From a checkpoint of a small transformer trained on Wikipedia: 2 heads of 64.
Each number is 128 + 24 x the weight over its row's rms, rounded and kept within 0 to 255. Layers, rows and columns count from 0. The size above them is the row's rms in percent of the matrix's.

# layer 2 MLP up, 384x96, rms 0.174, rows 155-171, columns 0-95
size [ 56  55  64 115 125  52  89 115 106 136  82 108  42  48 110  46  89]
[[108 136 118 129 166 122 105 111 134 151 132 117 164 177 161 158  99 114 150 100 131 123  98 105 120 129 103 116 157 150 116  73 105 125 116 113 105 110 128 143 141  90 123 127  87 171 124 118 115 122 131 118 136 137 119 146  95  78 128 105 167 122 122 141 141 145 126 158 142 139 196 155 130 101 180 126 147 131 158  67 125 176 118 179 139 101 114 109 123 138 104 116 126 123 129 134]
 [114 123 126 121 164 121  81 135 156 122 141 144 161 117  82  92 113 109 168 108  93 131 132 121 175 170  97 124 134 125 116 127 157  73 155 143 134 140 133 145 151 141 132 161 142 120 110 133 142 123  91  77 138 180 143 169 127 109  79 118 112 166 104 134 104 153 123 133 130  81  91 163 146 119 114 100 143 118 131 113  92 137 134 107 130 141 119 131 127 135 141 133 152 122 180  95]
 [ 96 106 125 100 163 157 135 168 123 148 134 147 105 131 109 145 112 147 148  76 118 141 118  73 160 140 137 141 131 107 112 143 139 112 172 103  98 166  91 151  97 141  96  97 141 134 131 134 103 155 112 121 169  98 145 127  88 148 124 182 179  93 100 111 123 121  95 130 147 121 157 102 135 121 135 109  94 135 131 140 152 131 144 124 151 142 105 146 110 115 134 104 159 182 132 109]
 [179 113 121 118 106 111 110 102  86 158 159 133 114 121  77 135 122 159 142 104 144 121 130 168 142 118 153 110 183 123 147 131 171  64 109 101 120 136 128 140 134 215 118 132 134 111 106 105  93 118 119 102 152 134 135 127 136 143 139 151 149 103 125 124 172 135  94 127 142 125 139 102 111 122 124 142 123 136 166 118 133  92 123  92 186 142  99 126 140 153 130 127 135 115 119 129]
 [114 144 140 100 119 105  98  87  90 125  87 123 134 115 124 125 150 115 143 127 128 126 152 121 132 141 112 126 162 102 117 143  92 120 174 155 139 132 148 117 141 122 109 144 158 152 117 149 154 116 115 162 126 140 125  92 114 124 135 148  85 188 155 102 179 172  77 110 154  99 112 137 139 129  79 108 120 134 128 116 149 160 118 103 114 117 118 111 125 168  96 173 141 186 102 122]
 [155 126 103 134 124  88 136 111 139 153 131 103 129 141  92 141 138 112 131 116 134 170 144 120 159 108  97 137  80 141 133 103 131 187 140 153 134 168 139 102 133 115 129 125 105 124 163 130 159 113 159 146 149 146  90 115 130 105 130 166  86 106 127 121 141 189 107 143  94 135 115 147 101 124 123 122 134 128 131 139 142 167  50 136 129 137  73 138 148 125  80 140 145 165 131 120]
 [107 143 108 101 174 192 134 167  90 156 117 102 110 141 126 168 122 110 135 145 148 135 106  83 110 129 104 101 113 133 122 152 184 150 143 146 102  89 116 150 110 113 150 130 107 125 131 114 133 144 168 123 131 173 130 178  78 127 126 133  99 114 104 104 113  97  98  85 148 125 130 148 123 147 116 125 118 132 137 133  97 166  90 139 144 123 130 116 157 127 107 130 112 174 159 132]
 [136 106 103 161 112 133 124 140  93 108 116 130 130 165 132 132 175 169 113 136 117 112  94 118  82 112 130  94 145 129 159 144 128 124 155 129 146 106 131 162 141 141 100 119 108 112 112  97 147 122 141  88 174 195 129 141 128 122 193 138 165  76 148 127 176 128 109 121 133 162 114 146  87 135 119 140 115 144 109 168 126 139 115 123 122 122 137  98  86 128  91 141 143 123  96 140]
 [103 156 165 108 138 109 148 119 146 163 137 130 150 113 162 101 119 123 127 112  72 181 119 149 163  94 120 137 109  93 159 108 115  82 172 135 157 140 122 179 119 133 170 134 162 158  61 103 145  99 122 122 132 117 110 108 109 145 119 101 136 102 140 149 115 128 131 140  99 101 124 116 115 114 109 100 133  99 142 135 121 125 122 165 111 133 141 116 171 118  95 120 114 139 163 167]
 [133 119 127 137 133 101 148 130 105 107 148 128 146 175 103 122  99 115 160 147 154 162 106  88 144 154 115 125 138 133  88 126 129 115 176 109 132 107 135 158  72 135  87 145 135 109 112 127 103 103 110 118 115 138 103 193 145 131 107 146 147 102  83 124 121 120 104 146 168 129  88 133 126 130 194 150 140 126 126 130 105 132 120 169 123 131 109 130 150  91 175 100 114 163 160 133]
 [135 145 113 147 136 120 153 133 124 147  81 127 111 137 183 146 157 106  91 100 109 129 158 110 129 127 133 180 121 133 152 153  98 132 121 143 138  90 150 121 155 136 107 175  91 151 144 114 138  91 117  55 133 117 150 114 105  82  81 127 125 126 100  83 107 143 142 102 138 132 129 151 144 117 146 131 106  90 147 117 134 154 112 128 173 123 142 167 172 142 117 134 131 110 108 150]
 [128 132 103 118 148  96 154  90 151 121 126 138 144 121 144 155 166 162 154 106 121 118 149 124 157 103 158 125 150 128 121 162 129 113 136  62 133 129 144 115 120 112 156  86 130 130 109 163 122 117 127 113 169 110 130 150 131 122 145 109 179 107 171 155 116 119 102  64 145 132 145 173 122 136 106 132 119  92 117  86 135 136 132 100 186 132 107 115  86 150  93 145 101 128  97 116]
 [168 125 145 132 110 143 133 167 109 105 132 134 122 145  86  73 156 113 119 129 107 148 118 118 128 139 138 128 166 127 153 100 125 159 142  68 124 113 134 110 144 128 129 146 167 131  88 148 123 110  95 113 152 118 121 135  91 100  92 112 117 113 131  71  92 141 132 160 168 161 142 163 135 120 106 166 171 112 146 123 146 156 138 160 114 176 134 118 134 106  74 121 134 153 110 109]
 [158  78 153  47 112 157 103  85 128 140 123 125 110 115  77 116 112 159 142 145 117 138 126 119 116 145 137 107 130 146 115 135 155 135 169  61 131 163  74 120 146 133 178 125 133 158 137 115 145 122 148 119 104 106 108 111 125 105 152 129 136 109 106 114 158 125 114 122 140 156 126 132 105 144 134 138 151 118 121 139 129 161 102 142 161 141 142 138 150  95 118 121 139 197 139 111]
 [126  87 153 118 104 124 123  84 140 134 138 121 179 128 104  93 110 195 126 115 185 136 107 160 114 143 108 120 137 107 147 145 162 119 132 119  83 116 158 139  76 114 144 169 114 134 138 174 120 128  81 171 136 130 127 119 117 120 125 111  86  86 138 132 140 117 140  89 132 157 153 118 162 122  80  91 117 134 143 147 138 137 144 131 139 140 132 119  96 158 130 122 146 158 139 136]
 [129  79 107 161 101 130 145 114 164 153 119 126 127 147 145 107 163 134 152 118 127 144  82 122 134  80  99 116 113 102 158  93  77  98  96 121 146 168 123  99 141 147 136 132 123 130  97 124  97 131 172 136 113 124 136 149 110 157 131 102 145 173 159 183 115 155 127 133 152 158 158 132 146 149 125 130 156 103 140  94 138 144 102 114 164 123 137  83 145 155 142 115 122  78 120 123]
 [138 102 153 115 153  96 154 131 130 111 141 145  91 139 122 184 112 167 115 115 121 129 146 139 155 104 132 130 117 126 140 128 164 125 121 116 120 120 122 163 158 126 132 123 141 109 106 145 102 109 113 158 164 102 105 138 123 112 161 135 117  91 141 119 125  72 130 157 126 134  93 135 114 169 112  66 137 104 137  99 116 139 147 130 128 169 100 152 116 139 119  62 132 114 177 197]]
# layer 2 MLP down (transposed), 384x96, rms 0.223, rows 155-170, columns 0-95
size [ 53  49  63 114 115  50  82 116 100 132  84 105  44  47 113  50]
[[ 96 101 115 155 126  77  84 154 121 147 128 117 162 138 114 132 107 190 113 142 139  92 122 138  75 118 101 144 117 137 152  74 143 107 139 112 121 134 135 119 137 125 124 131 113 137  86 157 118 141 124 139 117  95 148 168 140 104 171 124 141 148 136 143 155 171 116 133 124 125 105 126 148 135 120 146  73 171 148 137 148 104  86 136 145  73 142 186 110 127 137 112 127 149 127 127]
 [128 153 130 153 121 131 120 110 128 123 115 148 145  97 108 115 123 122 165 120 148 155  95 111 173 123 141 140 135 145 134 105  97 124 110 106 150 141 107 184 169 172 156 136 165  90 142  83 134 167  90  91 121 146 137 158 122 103 115 144  85  91 113 153 131 121 103 144 126 101 105 179 101 132 124 104 109 135 111 131  88 118 150 138 170 147 116 132 117 139 131 116 163 136 134  62]
 [ 84 107 138 102 122 166  98 176 141 178 113 169 132 170 117 126 112 150 125  79 125 124 131 102 128 125 119 131 131 104 130 156 101 140 117  95 127 131 120 143 151  92 141 128 137 130  97 119 181 147  90  65 157 150 166  95 101 131 119 132 145 128  75 120 133 117 164  90 141 133 124 125 131 127 173 135 133  97 133 146 109 151 135 149 116 164 117 110 119 108 122 102 166 159 126 143]
 [173  96 148 125 132 111 132 118  96 138 108  95 115 102 145 144 133 153 123 100 137 145 137 200 139  97 153 156 161 114 164 140 126  87  78 131 133 147 147 136 151 176 128 104 151 108 105 136 144 130 107 119 179  98 164 126  94 154 106 124 142 130 125 119 147 124 134 113 166 143 119 151 130 141 104 157 109 103 130  94  89  96 135  92 160 133 119 128 129 144 138 118 143 100 107  69]
 [131 172 100 135 102 132  95 101  94 119 125 137  97 112 155  92 111 121 120 132 148 127 161 101 137 117 155 128 123 157 100 134 152 151 155 135 145 158 120  82 116 103 144 115 132 155 140 110 115 111 117 121  99 153 139  86 135 132 142 182 134 121 174  73 116 141 129 124 183 102 129 119 165  82 142  93 133 136 119 109 138 168 123 102  93 129 119 104 128 160 121 172 163 166 144 110]
 [136 133 114 134 116 112 210 103 122 131  72 149 136 125 135 142 149 131 159 134 115  85 111 161 117 153 133 110 111 136 149 118 142 118 150 149 161 140 154 102 129 132 120 120  99 104 158 147 107 145 138 184 102 138  70 100 164 125 177 119 124  97 110  84 129 124  81 104 135 121  84 167 102 144 135 156 128 152 101 131 139 141 140 135 113 102 128 123 104 100 114 163 135 146 138 130]
 [164 109 146 164 106 113 140 108  89 130  66  94  94 126 129 162 128 106 131 154 148 151 160 109 130 135 154 132 103 149 116 104 156 102 150 142 105 106 119 123  90 137 101 109 136 117 129 118 191 107 119 130 117 137 125 139 130 156 156 166 150 151 128 127 122  84 124 117 208 137  84 115  98 109 120 162 118 144 110 129  88 134 150 131  86 147 148 128 155 128 133 146 142 138 101 115]
 [130 145 123 104 135 111 125 119 106 122  83 117 126 174 169 124 140 134 113 128 131 128 118 124  77 133 151 100 121 119 120 100 147 129 174 122 139 155  96 131  84 110 130 113 142 110 120 133 121 144 123 130  81 139  93 186 151 170 115 137 156 137 121 114 129 150 150 122 148 150  43 106 129 125  95 144  92 126 111 147 130 132  99 158 122 135 176 170 159 126  88 140 164 126 138 154]
 [111 151 141  70 111  89 116 127 150 126 146 101  87 132 148 127 125 108 157 169 135 129 124 126 126 100 128 109 145 120 124 135 135 111 189  85 128 138 160 139 142 121 133 128 103 105  99 132 120 143 160 146  90 201  61 144 116 151 139  86 110 152 105 123 145 145 143 131 124 104 127 134 114 123 134 114 134 152 144  56 126 106 159 129 134 148 154 133 147 139 166  94 148 126 142 130]
 [146 115 155 167  97 165 109 137 139 142 138 131 168 118 129 182 126 106 118 122 149 116 150 134 101 140 118 167 108  95 103 127 146 151 131  82 138 159 124 182 149 139 110 148 130  88 142  81 136  99 116 111 138 199 106 143 136 170 119 144 105 138  89 127 133 104 116 104 145  78 120 132 150 113 183 114 138 128 121 100 119 104 130 108 106 156 153 123  99 127 108  97 121 140 117 117]
 [116 142 118 140  79 105 128 159 113 130 121  95 139 129 121  96 123 132  82 124 120 115 151 113 170 158 147  98 153 110 106 115  86 103 102 150 160  92 119 120 123 117  89 105 161 121 155  84 106 146 147 152 138 134 105 131  78 138 142 104  89 183 114 126 136 109 134 136 170 130 105 119 142 182 141 163 150 132 143 128 143 171 113 122 128 139 129 171 184 144 110 103 138 140 136 110]
 [151 177 135 143 122 166 169  91 131 133  99 110 115  99 167 139 114  87 128 159 147 153 167 129 141  98 122 144 157 152 113 186  79 152 147 141 114 136 134 112 129 146 133  97 156 100 123 158 158 124  75 136 115 115 125  86 124 145 131 132 141  97  89 144 146 119 116 102 139 154 103 147 127 107  99  85 151 105  99 134 123 111 133 133 143 126 136 156 161 112 116 126 117 108  73 149]
 [149 121  93 129 152 119 134 133 131 131 172 150 102 115  98 107 131 130 131 108 145 124 102  86 118  95 119 156 164 116 150 104 114 137 148 116 133 113 135 118 112 150 131 190 124 113 165 155 129 112 104 164 133  84  87 147 131 124  80 100 103 145 121 109  97 122 172 165 151 112 159 169  97 158  90 153 134  80 154 154 146 143 118 156 135 143 125  99  82  99 119 128 140 151 142 140]
 [142  88 169  74 118 131 122 116  92 134  97 132 147 109 101 102 122 170 131 136 103 128 114  85 110 166 127  81 110 135 119 165 157 149 137 121 141 165 133 127 154 148 135 161 130 137 129 151 139  95 115 128 113 118 144 114 106  92 133 156 133 139 165 129 126  97 124 157 135 163  93 161 130 140 143 124  95  81 131 117  84 140 127 154 150 151 189 164 121 128  83  93 120 146 118 129]
 [112 123 124 131  92 108 120 128 163 160 135 103 179 137  86 114 155 197 132 109 186 116  94 175 121 108 107 128 131 127 129  96 122 128 121 148 120 125 148 106 111 122 163 175 118 123 143 153 181 140  97 132 145 128 101  72 108 140 149  64 101 160 138 123 113 102 121 121 110 149 154 108 110 139 126 127 105 154 115 129 161 133 126 161 100 132 120 128 140 124 108 120 150 123 103 144]
 [ 84 121  89  99 182 156 120 129 143 139 132  88  60 117 112 118 130 101 112 137 123 146 117  82 132 117 113  79 130 113 173 153 130 159 169 141 123 128 130 179 157 159 114 134 127 173 119 173 125 135 111  71 155 142 151 123 127 144  97 124 108 130 146 118 120 133 146 111 132 168 155 150 135 139 112 121 119 121 128 120 140 141 105 120 120 113 126 107 166  91 161  97 148 148 129 103]]